Weights of a small transformer language model.
Size: 19 layers, 3 heads of 64 (1 for keys and values), vocabulary 8192, 10.6M parameters.
Architecture: RMSNorm before each block, no biases in attention or MLP, untied embeddings.
Each number is 500 + 50 x the weight over the matrix's rms, rounded and kept within 0 to 999. Layers, rows and columns count from 0. Numbers have three digits each.

# q: layer 4 attention query, 192x192, rms 0.165, rows 18-52,82-116,146-179, columns 0-95
# k: layer 4 attention key, 64x192, rms 0.158, rows 18-51, columns 0-95
q18:547514613458517584444442556540429525495484484482471472481416545443487489448455515525477489485398441569547470468432519518422420562476595521371560579521524469526471471559548519457513513453547453560566430570598534465529599525475531521400436497453403425486474596499548498486523476512505553580
q82:541468503498601538597533528562464557465518487534468506568437453439454469587541501443535486434509522533585510427450465505522428475543494511570487544443406385595492499408533495531560486511402535458539502483458553564414519505501455504532591488566482443529490450485472497507520435490451557543
q146:474587520526489482437515517472523456493500433471484469460546503482568388456455534562536510536451416479522445459446574463491515454501511487552538445414504472408585442487519387416606463351389481447504383521435479494528477552499573495428508542440571491470455433473465567446457558466453540451
k18:556554499522527480507514541469500420438434455637435425554491442519500494491506516562523549530490457524458590542491493519511524535398425422591521491456522455541597444399563429593425459466497489419507439513572485442559493483446541510444591478504538527501528498470557423527383593569546526529
q19:541579487511510460445537533432492519516593511516481523362519516515509546487528440456385493486476517526530495545512489439599631432535483491520555472437458490479547526530478405528531479537458504507552488463508551468449511537402558473473528485494507492480528446538525579457488546458503538527
q83:489423515496530536489565509470522514456561493473455553455380439535527502531488453526475472518519498508557472477475472542503565465485522443479461465547529490446570610550514493402448623490497463487427532488519469500537539507454578531435503496548537451504537537506565562462518524530425547466
q147:474509494623480495475554550483599505531484515457552534472537511531457534512457498480547545470453568504537410408524518527586499445498515557515482525468490489539513590478433538505455396513551599482512461576510514479585498550537521546514436510478593478519481454415525438419493379467572507502
k19:476510452480481509422451502555431603544465478454510439621451407535610428533463541519523518496504540505486504492428573498484523517458591523541402504535483397532512512394553485517392428595533504429445451516513475486502516519577407547454465535481456510563545514522514497415484474571554601478
q20:471530491495498502612423517472514603525470588334523502483529494515539484524458446560540534441498483542526531474467415481528460452453530481498471533475432509540515449488419560514486503494502514463541558535588520485536512491496479523458454493503489430464606577513491459490508548454496547485
q84:600522526573488481462593524506489430458426515501514478491483455446496560491500581503439577403549443522438494544378473529585562460525467440454455450465490515540491492505514491456449447469487475527489418409526434529462379565528567538414525595457571524458497436484467550545472488459491464504
q148:479444510550494578530424489512526478547445496430508498473447457486443495547485490488447499450530490527556499445414553489529458476600519436495520547571538500518587456594447557531469505527536414535486483492476533523564466455499484394387608523508472441435498537511473521537564497558530390535
k20:515483433503455461406440416465511454489522467527444508372463414497438437621458527494448513493405516471487432535468516563404375457365487474515538527541425510501577545528508500589494498516478502498529503399470529546510593445548516491408553523591560453536563496494369453476493594447524535578
q21:499435428493577511528479460498455543461454501564532492479481512567597514521553458469469584427530522497445556543481425544481524478388529544610553458522480533501424498469415499610487509549500455522381557360533439557498494492542529434621585492587447517488565461453537559553495452488550417504
q85:502512442463476512526505430559504431540492586450579522606506440536538415567449583554476525460470521464443411551539441508505498523464448573564625461541468528469505528530495480455494539498520519542482550548507442547441516453534499578504592601485422528404488504505463505539482451544499428542
q149:558419434504528550464503525516512489495495455520472576529478492482495515507471506522552445565541531507486540484385552489492487542499480452478608402514497528567579520511575544578504539488393481463460510544423565423530429373458523517511512510465454551407435476521452507486505437535492572396
k21:533546433442450494535487470560558591535588505459524593560608497453536485518436397495577494512541521553571502470433410461431485561487553557475519595476501554568514448542600420387540480470517357474414534473486469503578519641547543480412489499508584537475475502584510565567572554481517565540
q22:612476566564442490525475451434534490553489558521439526487608529499577512494470547526461553546450408530508387430573477474538525478451490465515484409471551507483482536485519552482544592545480530507532533464506479487508533506548518391469426536542493567477569514468432555446522543477576532606
q86:550502548476560548553526552558398516492556517497518429541506425532399460545541528464505534550476421492487447504549549567631560662546549456578448550485464511439419598411383477452527474473435623500456498484424528539520368527574564486556517442529444374515474538484497441518434457460535529575
q150:460566491472450481579545486562580517392468503514481484385514555469458485478485443451415515548498497520428513531447508505466526536574601507435571476481546446586525561408502540560468414422460418581467545557558543571479558513412470477490546438528520467509584541526541484506512524469473575610
k22:453492529450538441436500499519556494516512485529426472561444434474477575563473566477516468571542452531474568517542494566424591431571457546452566502443559559631544494425592466560462522536429467525557485443522514492412562490514590559505614429486422456536530537414429522565494501474379622460
q23:487517487462471442480537445511503483563472580387488589458491493444389486493517480486478517518482462450419350500547463429550506419520597404571462546621599539456669498419424470481435562552494544597436457498538461418504516515507521465527537559474603477485484484453460501468464529439429397430
q87:536470518576487515486458582586503435522499554600476493553496562521438536480517419540467428520460478431503524538539498576434512464462515563491549467536503578489413477479502548467590475529458596569534419542347478517509493538423481535484519456507510544451454465484484504531501543488475527525
q151:502432488626536470513471549480463476565556558562566454458622458422511393480461406556394482303556517506474508429449468471566484492466564545509396490461485511495516502502511436478484533533521532456430520530486527530492396475500537605473479547446540526494478455543502433552569559511538549482
k23:481519452500491577510474482455433618491506490489599454502578466487504494538495478584365511509561487443486526482500447529547492479536532530506516446592545570397504455495439538584492519537477517458567605509512461503508520440478493388568491513511474456479539466509413629582500542592554546511
q24:600495466433527510494574554436504501555522576470505427528512533491469481506440452418461464448484543509494512569466471479388548464545438557416525600599526535517475619507379498475455482417588547574454468490440602499653488544479447551471430500509517498553592523573468613523561470557423498482
q88:603428613463497467435534521437466532515467434514587421552502413468544487492457480462532550559560498407523550427539525426545603559535514477522471536482566501455476389519458462395498510494460503524424522535360479446516439554450479564524458542526466491471508511472417533540553514528570551527
q152:525469537595456538577547585448504493558526439415473477484486529385572452334569501435476478477467567522510510491469539491546512558450457551614530558557476540459500537554504492489557457489424484551435496454464568516491538532495520558481483409483439555390512506448577491437473508531538439459
k24:474520544526480451572576513453529451551522440520418463526483473594536479470492596585594469607440485517500597418501591570500506536516505493537536517570427493480496583424536444371580527605439509500574459474540621498488461525557442524424533420446446445378522449591538488518448493425529545498
q25:481510454508551437497540508524497463514438515487484456538538542457498479474552550547433481514529431453563481458559510540443401456559513489536457538518541556475586484514528478498494416492380412502457508483518570504531458532466429574497548520534497453430563530528489476525628437497473528557
q89:467465547508490539472517502556461452612510466495548547503473561461396584415504534474469521551509477455460529501430466504457516511488493449577470390499580569494513539424450474482608443572520444509498487420518519557540507480498442399510460421452549498506574445462532514478438572521496572487
q153:544656451518568552513440542524585524365580514413462461435471502537589471528452522548542523466439579485489498476595498489512444523543552480569476544465546439550512539443502479529446517574463460495461556456429462512445543499541435531404510447605544535456539553468448431525448528505530530543
k25:498495569454466595495537509625457394461456474528487429523482432559485452583340550464569537525517462458502516535463493510486478504406425513432575448404529496544516418495520497436487520506432523462475566605477491602530474544453544418518551456576431431460510520459479510457531524462344507514
q26:463583541548452398484463522578557558451526527528639487481439461558477554499433502525409568561535560496478509494536509547558502556488452625384496476525536473509581555517386529473474453556497468495457427485572449540520466432600568572462461453599591624470542525485491534452456627513420537583
q90:514559521440521437362425444472515554488561509532477483546541471548494468479525502580458518448599585562441436566611514507568465520430505447446473570444534421440409481477469542556406558567491403470528579464601412497550535540449435538501401446582468504516585445492467486561507488608535520558
q154:598521489453454523541498476487432444411572479497389521645514535555354491496543474499542457523425454561470447466481448452472500468524568547460477457410452404525516567570570535558556627472495500512572452492457451504497538530478443452447570407576456524514467462431433516430470476495463527556
k26:513496399462466485502412634509474454445518511427490537522504566464517399456471513432570475451511460664561456429479526502520444501547543459515431447554540518444524481365483495655489607554429586416607368532444479506535423558528600488567399538596552554506497523480423461414450417491492493509
q27:569531522472443508582425506506473531516526544451462404536474510501532592514495484423468578434630534509484379513548457442503466438562426506557489489532500433399461551464478532474526521608458456457540574569531545540492524438543452536496529515546538395508503469524444548577427530491489600561
q91:479512537524471544528517508496381461507539536526459534510490565470505379472403441506443552534549547456497504477453509472385480426446508473397577464502553493543574454556581492528553515400507574571579516452468526544439523467447560479441503452496545448597550511434539495472419506502453561484
q155:484410512525541553445405520518529576515538538509409533545603484509519490486457566457449479494548591568602501473514514511542487403453508558456500511448565472434501480448460581493537483484503359447468400502589601466565529568460517457603578492431510502452490513480483528365530512526530348504
k27:477425587572611599584512596541515659421420507546488464497504423528462559563517526472528404548468413460513617486432490548459622567377664417423566421385474582585520473420434495439540480389437524504538491499566456481510511578464477465514512527495500506504531451515493439437504580498550519498
q28:535401450490409511486489438451443429490445486364584514535598485486456431457556457504459528468498510623524563388574420592484506545428486470512490423560520527531502683462432509478471457481451503550481531472469516523544350508432459490466462509538521592465482494559467519528519521550547516493
q92:559442628449500420387456545502455495509525444483429516595456483472420539490565525494520362497456465535481423484522457441507520549529474513586529436547539470437530479436498487527460540486531448587517460416499589509523435510558479548460432487535529452543481423517502367485519432535427550481
q156:511468437511491465480510501374559487533430524418532519530577564547509530532467566573486548548488483453482450410440478560480510474533527420499493480619541557431603553513535444404500442459489506548505372417502546494556445589496541552551517459559521488423477483515527555530383533467539487485
k28:472551532545487499553440428494518456521472411576554518513497472496523605495494502450383423487523447541507493567509596478591433432615513566530533589487474518482498450491531477457511520509458457547479431559541509486498498509458484519458570461482519490374486430494480591381520489492483564439
q29:478538352537504475533546471476515584422533504485410527479448467571437462531456508485553575540463445508470414501474577603533461526498492450600480561537473532511517529503421490430462442524538553540533484487429463528507578569505513549475484505548582493553411542609484588466536533607546461513
q93:530492431511549528526539377531519564470507532555459467423499548423492553411546550537505453442527517522498601437528483514428584485491526520502477530464435448429420439535577456540457453445447508480466566487493446490553588518511460509520513447483425524409484436458569520473551520510514415494
q157:493547478519475513498497490426503495478537513533561492450421596511408619568528447544429526451507455501442526567484497473475506481501458477444472478534522542586506554537509516451518433482476530483565567552476583412540500545519414581460558513562519498436537481523474484492466485478479499546
k29:522467492564518424483495553483501421572456508457534494478561480514503527599526440430560465447474477550503424467538457453565469444431552502460544459543513483513480523526495545427573515519489422452551448518464551394562561532460562479597453508435582420439537552430522447526483574561465480491
q30:438551512430485460488526415497454455500510519466552502593387531514467532525517578484416521491472444567509436496518525497436467484495493432456491474543470548504460500503542543538508505483533610507458530476502538591462492452463457461504570523454533464568562477440502418489598500527514490470
q94:482431495542487429491541557575455589432583464489523526494437520450530522572556551407480501543390471580537491618503461440455525505523458503569528576482631605532443504417491496588487511486571451429482429474500560510522534428513452435570457450497478473533516578575506513442522465442466562455
q158:486575403509524567566506506418582450481528472514525481453401497412496490534520585528492451418492464486496547512551545514455488663541478533503530476497565438486572448506526491463588482531519484394451516493469502400472481537465534441599494459560508454463471627501545457532473591565466465498
k30:481469499523421591471560512464528491518470548593390463551499573488475627544488529493537466514512491564364433436482557577486356510458473443442486538463543521508413555498524560515408429436515534451551497652456472560426483455470553588552535572477509476448552366553485591536479548435489512517
q31:478470448503563470519518540576434540453436504356456480445452584448441536417467443504494468434504527468494509508402565470525471582579524529418519522580543529440561535447430520509573518536521522556456449514484574470452562508491484472440514430436518532549452492425566503538519546553499543494
q95:488450464516571474499546515511435430531568522512477445388459452448495492479424565457389479640517572435468536579511550522476399372555497455500551457523467524511541563506478487481493457411533485444556492406553519426557609407527453532487449563513526440533479560481411481556524502570484475483
q159:566528384458540512453565493484495477535566504543466459504498465569420495571568473480454492423454450572594500562402506437462469537491473497555513515486530528467390537480439544532531419426498565444407413464545509523510545468553483502534493551461496533510466373450455546463500452537500546510
k31:506495461438581514405454520403502577489423490487584522644555541486410504575530440489534495541456437520554405457451550450510445564444390517491502490533573456546438450637495555471566491455466500506441502587539534446510455488545493520433440490551519421457473593579569563503399483479506567443
q32:520595497534534485428490457543512509472435581531489531490469450500524528513454499483470520538621455499525425625517456524477541493560512467618517551535559540556423521476522508551536446573539499485605413502486514502497510536536523480508588470471494524465631444494537576555452530524549481529
q96:530497479562460536566480441592533552544466522534527526476495487439409484538436528553443571540530493439490579508573488464550482523585573535454504498510483484549551383429557488561491464601511503535553500528448567561548527485572497413511558499404537530482539487465580515511583456575425451528
q160:433508493627475499538514490498524527454483471458493495474595567487449508567501504589535460484545553503458483565508468432476566371452522518538546551445406405493462511465566461445490473434535538453507475460518420573538496542529492499514568491448573529489483500437504512525488504444566499488
k32:501493455501563503492476482432516526573494519467468406442500589516479460463562493506435526522451527479509513470536515511502508508512485638488542487510514504511516508535504524508453489497473528446503442496537511423489422495417533498496482446523469480560488447458537492496559499517493506513
q33:536666538509591484376477513451486429582516507519483496506460528527500509419476416520534475530533564500503407539567425603479487500494476533546472507450540517515495556493499445530528575530501487408445500473469555509491448559533524560537524491476480492326476465499605523512443512462505498554
q97:550498517430511404396531563453454427563460418508471474469437482521513550509498532466368452503453443484468470511511387586499524481485450526425407450497451471524424547442538483572496504485560426511375485436627529469503449526612487540476496440519511546464502467459592495567509557575524453590
q161:551521580467575544600475493478559463535487463473598493452569558465539502491543506551432441443480566502478470512533499491491526543419516535533396492494405455550597514442463511449542506505508429499528459456458550601545497556507476465566548426439523618521523548462505462571399442483633551539
k33:488448522519536528495480486535498482477487465538493467493489495451469495551570497453515484468461455561464489516540459518478518542480543487498494523486505446487459510520501518539520473491478515536562510569469468469472537538533495482495488509450478483525489468516544477519518439495453470533
q34:542371536467454442498518534439509543517539426494528494559454449499409510499485478467550500544498460442510490440521510581524481472525455481443443437472515526571463519529446469524459587532492499520445531453483479546492523472494449478543520473585524457469479594435515444511481466526495498447
q98:521452491407489426468472579477534484567477491449498506517469527620610465499524544466510437543443556518481568569408458479577535449461492528434436480509482548429520585384492508540569458497507497442448472446588538427443443490518486553462447495478514455485454499524539470562440463515542484459
q162:512485492504511499580498495462493429498496538535543587469504487528510466471488490461517530488540548432586580514442561490518455571502575510534494464586503412520525513483469503544526504536483412486541571503426526515444459493547521522522529528525497469472413511453425482521514554510476491443
k34:540460501491428546475504520547466513497557484562552538565442464506524546512496571479548417511555505468483498479526513494454509485489500444476467494532432530493477550574543520401536479578561474510457506536492493487502511486519507545476440449427453523469548484498506564443501543493553510455
q35:529445540541497496421528586509510483498526527454612497496500507480559457587399497491504527499511462526499499531522506543547440462525522522500527484483522496459461470415455460518507412576540420517480475533508511392462489516493574483519468495487545547460498430457465509482552514527563451580
q99:521520585494488403549550544476585428507575532501550478493450394547473490519437480595563429524438464605458506575479536481557535467573472499452503532482556622432512509471472465387472470502563510539523525489481436495550429504507487537531483450501567487423569485527476615441539428520513482380
q163:474445575549493542522465457572437555502519493533463560482508489475513460472547577515502455472526520428542566490501629421510480510451532385529542545495486493473610388450495513529467547491518532494457553538446504517619455494462553535568530581568495390450544514475493490537489500460518489461
k35:525521544510485529542560545425559542487542395501402525499536561555489482552568556456503594528472542449397624523495453533430477454536555529487458414518514455526536510505497473505539523583488522503466534489513519511490483477518472511474522510486435536515439482546474438479506532493525521510
q36:431458539547524533487444492531435424547456481533564551405475475453537524459493470586518435505532602517490523480515479567517553565404507505477490508452488516513488529520604428523436548532485426484465347396520526460484427548474502464517521527603448575445481433440529508503482472433472592518
q100:536530606455559498517500508504378428498560483525505486442466555522503449497518555404473496419550506449440499544472474487485529423381506478521545481452584442515497515450465516511540578421487541554435507418524558501521471497560406487546518447463496554414418522483554402466463564473494519602
q164:556432593518517488502469551526464463517474506466500472575493404526582553471508479512491482516487437475517418564525396581534447505467466526440435531546552500453476545478465549462505471540556539477484525465553560456547486483551572495519434532461501504527556433514524489497402485622504509498
k36:580526555452506544512456526555651562483430544477473517486509510495488575478428570450492499495478514454460554524509628456390528522564531466454494498492483518525468552577433526493535537543537532525510454563535520429484518468470465397554559433417445458514486507459487533476565533464426498587
q37:526620575463427448548442558504459409524496447455514524482530493563509533573593506457473444478523477454526425451455433503510395468396469531531449498484550540567476494435491500491537574403501502449416422486478498522441468424550534543417510398420502501544460499458461464489456431501603490556
q101:558550412482495533512492531453459444493518520528522438556525498426575608489417474495568525457515472588451539473497482512485547498402513434496550459493486567522482508505464439508505546470433528485505620482533461536417458475450463581453495516531480527474499485534464495575522502462484510505
q165:527551592466481460493496445440536458499463545543465468526531510473527477540536410519431549520465493579456459479499489573502528428466418539499481526548522574476506536513509502504521636510467506497555540489545542537567506513441426473544541520456550473406477525516423533490487526560519533463
k37:460474566538594512464421554494425560553522485502536464603433440381479499583546544524496537510526458480467480512562590489449492532467528498524510429482480492436571487510463518471566464520446551482510413411530484478504479564474498413497471586501543495533551539431527422456590580463540508590
q38:459459473389429496418505497634474432449543506606479579530457486435526542529451490530489501542542487473572517523509537484520527576560495501538407408554464519559431557496489500541581508478500496509475555550496548515423519477524529471446629592485543533501521664574441424501517530511598508555
q102:516578466523502409477504443466433400539519550468508492506536546540565497642464504503504479514513628517439549463526461530371532466535459571565441549482439439501387579506440468434484546459606511565501437521458569486457455493470507501500435564529513522499504391536561423502554496516587472530
q166:514487543439561497547588405508551470486501471566428544527601485484514591485509442529518511547528451423545449513478466553420518467513466447494453408566516371470532613414478459478448550540559442505572565432446436486471522505471409517593588457531370494456539535464484472472503563389527536533
k38:476510431542451439475570524439547549556449540448602536505472498471547437524434497513493488523440539583480525517515530499430490550494492582546501590496493522522582487462460524412537461497426503568439547447524544520560453452549612517543447558497493534483508602468496551501440540457525472509
q39:423525598452475480460407580523446520549563497519543565570475483420514543494580464519460541493456468490418434513479496453479433471540520557491512437497488506577584525455473448523533557505526595466454499520559545504593522541665460514439562531422462541422495529499514467562502454459477576416
q103:479480488509454530471461455564464489518486487485476508476493479454479518537500482481527497486491523428519532438525513556543536564482537523576536511455459505556362554481509478477568520487471399528404499523451538475514581497508509511466533566521589505484399473507485462482497463435504508466
q167:467603473538540515509514512424575507518519446472487460551558529519582538621487545462522569496459478493553507458608455470524521441508513515506584485557487515551460528489488540523588500440550490472477529539455509494489517519437493561475442465499494480538469453454570518522563535466492476552
k39:435513443374441542484480501550496508490505466552514478411540445519393433497498412482536562492565589497571581428472535468491438526463547414509466464448499472500509492539502463468493516552446512534540496537473474512448513445413512565450531556544426506433492525438502487527451509539475467498
q40:453487498461481509494551535496482512500523460443469412553479533460546526434473518481423557607433467439516547526528558535501502538536404509494486504543499517391507458498482489468501490508505445515539544403522493545392505498496521527511419493485454534534508541500603459512496458497474485491
q104:501448487369546528513521565446511574486474492509522525461531519570416487507500645478485545479468471498530507559465512514553428516531555438489598501449471518533459532523513496523431444468451500485499541515551452484461468452500468578499492535512439500471523453485461522524520421557437477482
q168:487482471595498498404533505428426518483484525515455520482572418464422531555510556496573481508508568375501544542514548484526469626593443541566499494547437443459484445566563589512477486531564561521498493532486435492454530454501497475465563494567526484557544528479516503546516501485522479471
k40:519519398405557528529463540481448497459435577557520569441521428491580474537484475411496474436562502493525471455544440498458480492561505513564458477475515454504559476420453479481534489486508493538488444523536483493512519543547470537524418564575477465375482443586483537555532506488499538550
q41:536498422519412444449486532559507523522585444588397481428590462469435470495517518567376431508532582510562425426605519462493575496451488451526550474470558447440425433625597633502511578480383479527500592581443500554476470524486534514438576485523607471455447425415435559534533425369477517391
q105:514587513429477468558604495532490540508480553491601576546560511449483464415512608469480490502535597521531483512451499416444485537573595501440484560448508567490515459555565534469526486493527487439625669593481469503529532518520583527593554514480462424507508546457316483512539532595474580411
q169:540408474480473481434446516524452599519491547446482454483439596481549546484535470468518497506522446428497403528547511503540533511521540340549435524616612509479520544507497517459587511425590458448441432527438400431471500540465546529410452525446439514538504461434527486415570496423538498498
k41:482525435463504429564501473552424487531508517574487437464510501488486565473441568512508505532558517364497588543576469496515488493455560566460535504478505555525432537466451432516515462540504526563466451463532441554461465554450460461532528534487468491543441523497545498494462444608516505516
q42:509498558559502479452595609634395510564477458487552412542460460553483512395428464441422472503447514360482632432419463492450526557471542460485506534496434470429444420469514506470505475472474518616534487485467528524486524520505418504501518539421408499560467466381549464568449534432485568442
q106:509445503571492526550541425483424458485467559544525599465524441519482428499498552482471486445564481498585510503543474472411467511442431447576489575485529509420498576486489528473514534467481626546494543502530549532514521415557515537529572493524610508531522493456486510489426489492501567529
q170:527559496457480455522434465586453438534446504534517445489487449542463469570460463518414504507553476526464493477452491485573511526571511531449590570557556434444461371491454482487523529523459600509530386549524499454490523490396485481449500450479536458453488436559419416428531438520445519481
k42:528584500424509536451448422569513557573517560463467453536564391472435480509422582456480512421471510505475697447491579514522499396531545529513553607598510512446577514532517427544476457503474520484508488477491488457528541524489529409497487476473465617567485514508505430429531449515473571451
q43:556429623562558477594500488441573397441504444575510467617491513433524573441492495400597580454456525440453447510538505446442397440402540502440407498518488530490583516550466548477478627532453521470555488542506556541531475566445446426546499462495488413477552490508426397471446474409481475543
q107:501499513530434533489462414479446429545569428549518556486506550413464472460497524502540477476560602556408478506550585505437586569530501503530491595485445499433538510474482577520510542481504498504540452537565605457548514507483496498445406426490408427547559507468468578606538562466431497590
q171:561515510478488450524508603509494553566515535548364443567629520495556574542511418484537501439490401446501413509538525541460454429535450528512370398447443481550548485429506524477504479537533538507417554432519497631495574522444485524558505434485592407600476529430394430474561523386450508503
k43:539478588537485531495541546438491514468516499572448478420473506447485558631529405551518557558527394406499404441495616548490465610554632465461570537496606524558576449492568413531439572488411456470446448562506469519539412418500529539559432463456493438529541423464595529519585448527561565506
q44:399523553469523431476506521535597578440525405547442510435548431485468485504536536524436505551471442475485560524501488517521582416421518503435615556541480462493403489470537540485493563419578507600518514521513454486506587529540528492472574523492537626480541510508539434466448388491459523455
q108:476511557449474542520545474453565622497514495488508507427458473498578478515474486541452506538494477449579523481424522459489544428492471493515499516484546452610496473480457429508550475459489492550481523562567521370475585566530540420506505568480474519535478376432452502505483537544410551494
q172:475548457572563440512509517453466576450539499516437507527496538436492497534529400439641461441532487450598482499479506465453499477427480545507523514484659494486458439604491548464472575494484504488434487482525428524489519566534425528548474538568561509558504463478463596494519558472490437531
k44:488576465606453482508470475545453623471467473507492491487445597480478506559522502549493455476497541575509541520519562521527551484508604457506461485542433462591400521504390595455483485567484428422516527518504567548421428471485426518461491432501430412564436524561491500399588557538561557408
q45:479454554499592492438409554518443562485462532635341515497458494469454484449515536508496506510497423439389350562582491489597515512489573551473505532482628589486470428497527621440521491586545464562436599502437457474476473503452565461524570372545541459431457432454531449522541415501536550676
q109:476464458430474525502532590487594458457438472564490556576506476469452533511545430527538476554567410590416495454407538495513477477516497489433460445458441500500510505607475513603453492497573472533370426611517484432485456586380498466466478524461516519495578555517501461502460482509624507557
q173:455457458492520519437526516575550522558431402444492438484587466511410578448494507589553489528517562481366551481499437442525568431523569574443590480534523385412535412514582459567448491583478459485544478470546499468525505423416480462498537476551522497405491530504488490456563567480462573592
k45:412493471544540581521487509580421539548580562471476491511509510435500447664474492623496504499447600488533569580541584457480484469595518530527471426500488528513476431571592465431541378450438458542557543497480544516435553581620399517539579554530499513492517411418531523542491528452431522472
q46:576397447532460468455441543503500476481380467444534463551416513530518410518565582518535596550473447503492516568526457490526472466543575426538476522492527566540429475456537491479541460486512485497594540490547422539501497537479551499518509406516465555539611557467578510510539500575529485461
q110:576521447510476582503470455430517535412568467560500455540464502450565502453558490446589584559504533557525370536509534480494531541576540580477442544535437506501492451464493473545483491545522485437516514515473473436496587479484459449431506535499573536492540564517553502525557571517456416512
q174:455441512470531518478546523473512562491444510461543567450427517494540461467533481532452548531446561481595519589435521498598475484585471497504479454547557557544522470454546420532579512507495548548538392567544527473494561464410449503516494513506451454385486526525552515542547507491481465464
k46:437555467543548512542530585432522517528480591525553531535472514533433585529443477470550453487531578415511523384593562554480551543452336498479499498449582621484456483540530471588483462484557561483539465565427459553506448532472530487512515408540476446526514436558584381539424555468505484517
q47:413528512501546505417576520497547533517516448560450499480490567459442572524492524486486456589460536477582445547489490543507411522425487532574583446537480498449477525548633520596505532434511440575603458598467480452517522494551518517500473510478430547530541555445471566528398512527539554503
q111:487485511484554446487557552464397477434516523447521548574519462512505457406493505501507543567513472479462599489481475537449494479518565523570556515526445454500507422351530489487470507543507472375500484482505503570522429493580515550537541482502530438517520436414483576467521400479476454584
q175:473465514574508499505395607521451505518531483501542507452405517474562491574581495600537440497606510501505428487504492481452511557524490524521398471495431471418499501513530504423456520531412470558533554490504513549440527444591482505519520496484461546547578454440595540544526379436558558534
k47:512433508403421505510538529499457451526498566516415555538595474503470531505507571497576394431476538450566552532572577486491455447442539459479532453426564470419547389493400622450430555448513461460555584456575460470530501489433481582419517517614498427508384462495532498558567542516487473439
q48:458446571520521501457444586504546475493513521509513514521505473495470473526444516474550464484545533495546493545501459536456474536522444445420537515422425481470499526494522525546462454446489605527495499456560551365550515477510578415516417518487390539545517591565392430491461471430479518426
q112:566552530532612551497542557488514534488493535515483514464572548559541525427513509427509507542419538552465527430475454403495643469412541515438538501540463444442436601451489434541482510532517490534482507500473441570599554502428541486481404473466481516463537525474566511506564421504552471469
q176:533521488489470493482474419450507523457559451482535448496399455484509530441506407498558465468421454531552554478460437394510583543493426446461557499463497539421501551510515512478420601502502479536449575522506450558518534505549517474516393462502541472581437529463511512559570478425393505454
k48:452502517506516469452503516392555522532506506522424497509499351609500408539400551571473452466519569506412524454503489602554620630465572494547583499603488411492524524450501534457571545495430493528566439455480473516398545472584469438508471483515491504538538492494471446521539541503417540510
q49:462529560492439539543562485472466473494515511551428455486475525444420484549367520413551519638522499523501534581541468520566484490514482439528522496548456536511570524468522452486556437560482443484541527502594538464492489543438603515538465448416453536381578520468379475522482473565484566476
q113:480525418395469502564509517559467501507472521422449491432537496500490477495512537545592447534457547541486401532438530400508534477468517587453496595544444473465494485425461487510534605508508583545543532463448492492520517589505493547483434446549517535487574564472420469540459467556436584484
q177:439509444502495474493521519463503500453435451477541487486525426495505547490385420484508536485545474466467477420515484545610428561584422487440477462496480573541431504480464476504497472486478580516458478546532447472476439540507494543506458502471566574557427571469462500436498463437579448441
k49:442463499524526464512517605523484539524496415548496383562532484442628481538433548423463554370519452519498478469507596447482597459454417539506528557532469523483523480611488594459476500497430475510541480466491461547607485460468455524489569580455477591487436476466569428510461472513550437478
q50:484465555515458570580497399479483524468512562564579506440514436469439556579493494455432470448511561453499564512484474442558504498459445525526471428597512549510465540444450438552554432516488521492536488474496513517547538574413440560521532505457401448505552434536474447479469519409539370502
q114:506403468490459573546447411552466522496483506550581516484513497454429499444512505457512514355589536512547573542528567475547587562476485510485460503589420442465499598498424382521464351568553497465476526511446501518472460509495442540469520536489499507371425579507545498484551551546495422465
q178:549589499458535495566476450494437479543469503532449490555634515453515520448537472500524430535465630575440384583554585534477564474494490475605412516590514510602559414524550488560497498435511444461543499440494521574560528541420541466509623568506542483522523452504505472561563506436509387466
k50:585483531537504545499598494453508442546481577466564468564484426539430559541521489665459512561478540449571493523489418526511375514475453457522426465467546549514505567499581503533438570517392463494516526444537493534499401445601568406527333503476486505510557534561467472536591583536607406453
q51:506509511527477473475529641439454509465559543448470500439499511617560472493503476448497485517417562566459526493592566480544542456484477522450529497542570495575386523505437495589537397375457557424554504466570479464568521508535477446471474538504467526465513513530527489440560437461512566534
q115:494521597408488522529489456538445511456434539526565529542501414501485506544514432509451471536486454446536536576518495601529521437486478382520548527477545480443501554505427552480512452546473503521519510529414529415539494499536506472478528504464475438512524481606558540462435529545492474446
q179:567543469442525482447485459507526548501499507428473513539494504574430543519522554434634436493470511460581589547488506496457470458477505422485524549481506473526618538531575474547506529585520528484516454548511466522538450510449463511526488499529538439542559585572546470624467511507561537511
k51:491572485392448425477550585564552558484453508619436476403524457486548490507546545473481490514616496470456516480490441434506523320541460451490559463496579453489558431469509385574537417561423521456455517601547469485496485296562402525521508501539595529484476613499467465489506459362518440496
q52:467627536519562576474566585514457404488424401461608571423415555501454496526532513473540515422437500511503519523488411372435589496501559447548334472463461531438467508512459462566543539475615524507558387508515502539515428569530551544531515476513478529466483438518377383518357430476546483564
q116:551553538470463530516463451502461570484527475443419461553500497557558530589418467519563534480510482467593528469464519515525429449485586548478492508376514481503507486538518402479480505450513481518473488497370470615487469593540503537403648535536531491467492580499435478472507562519511556552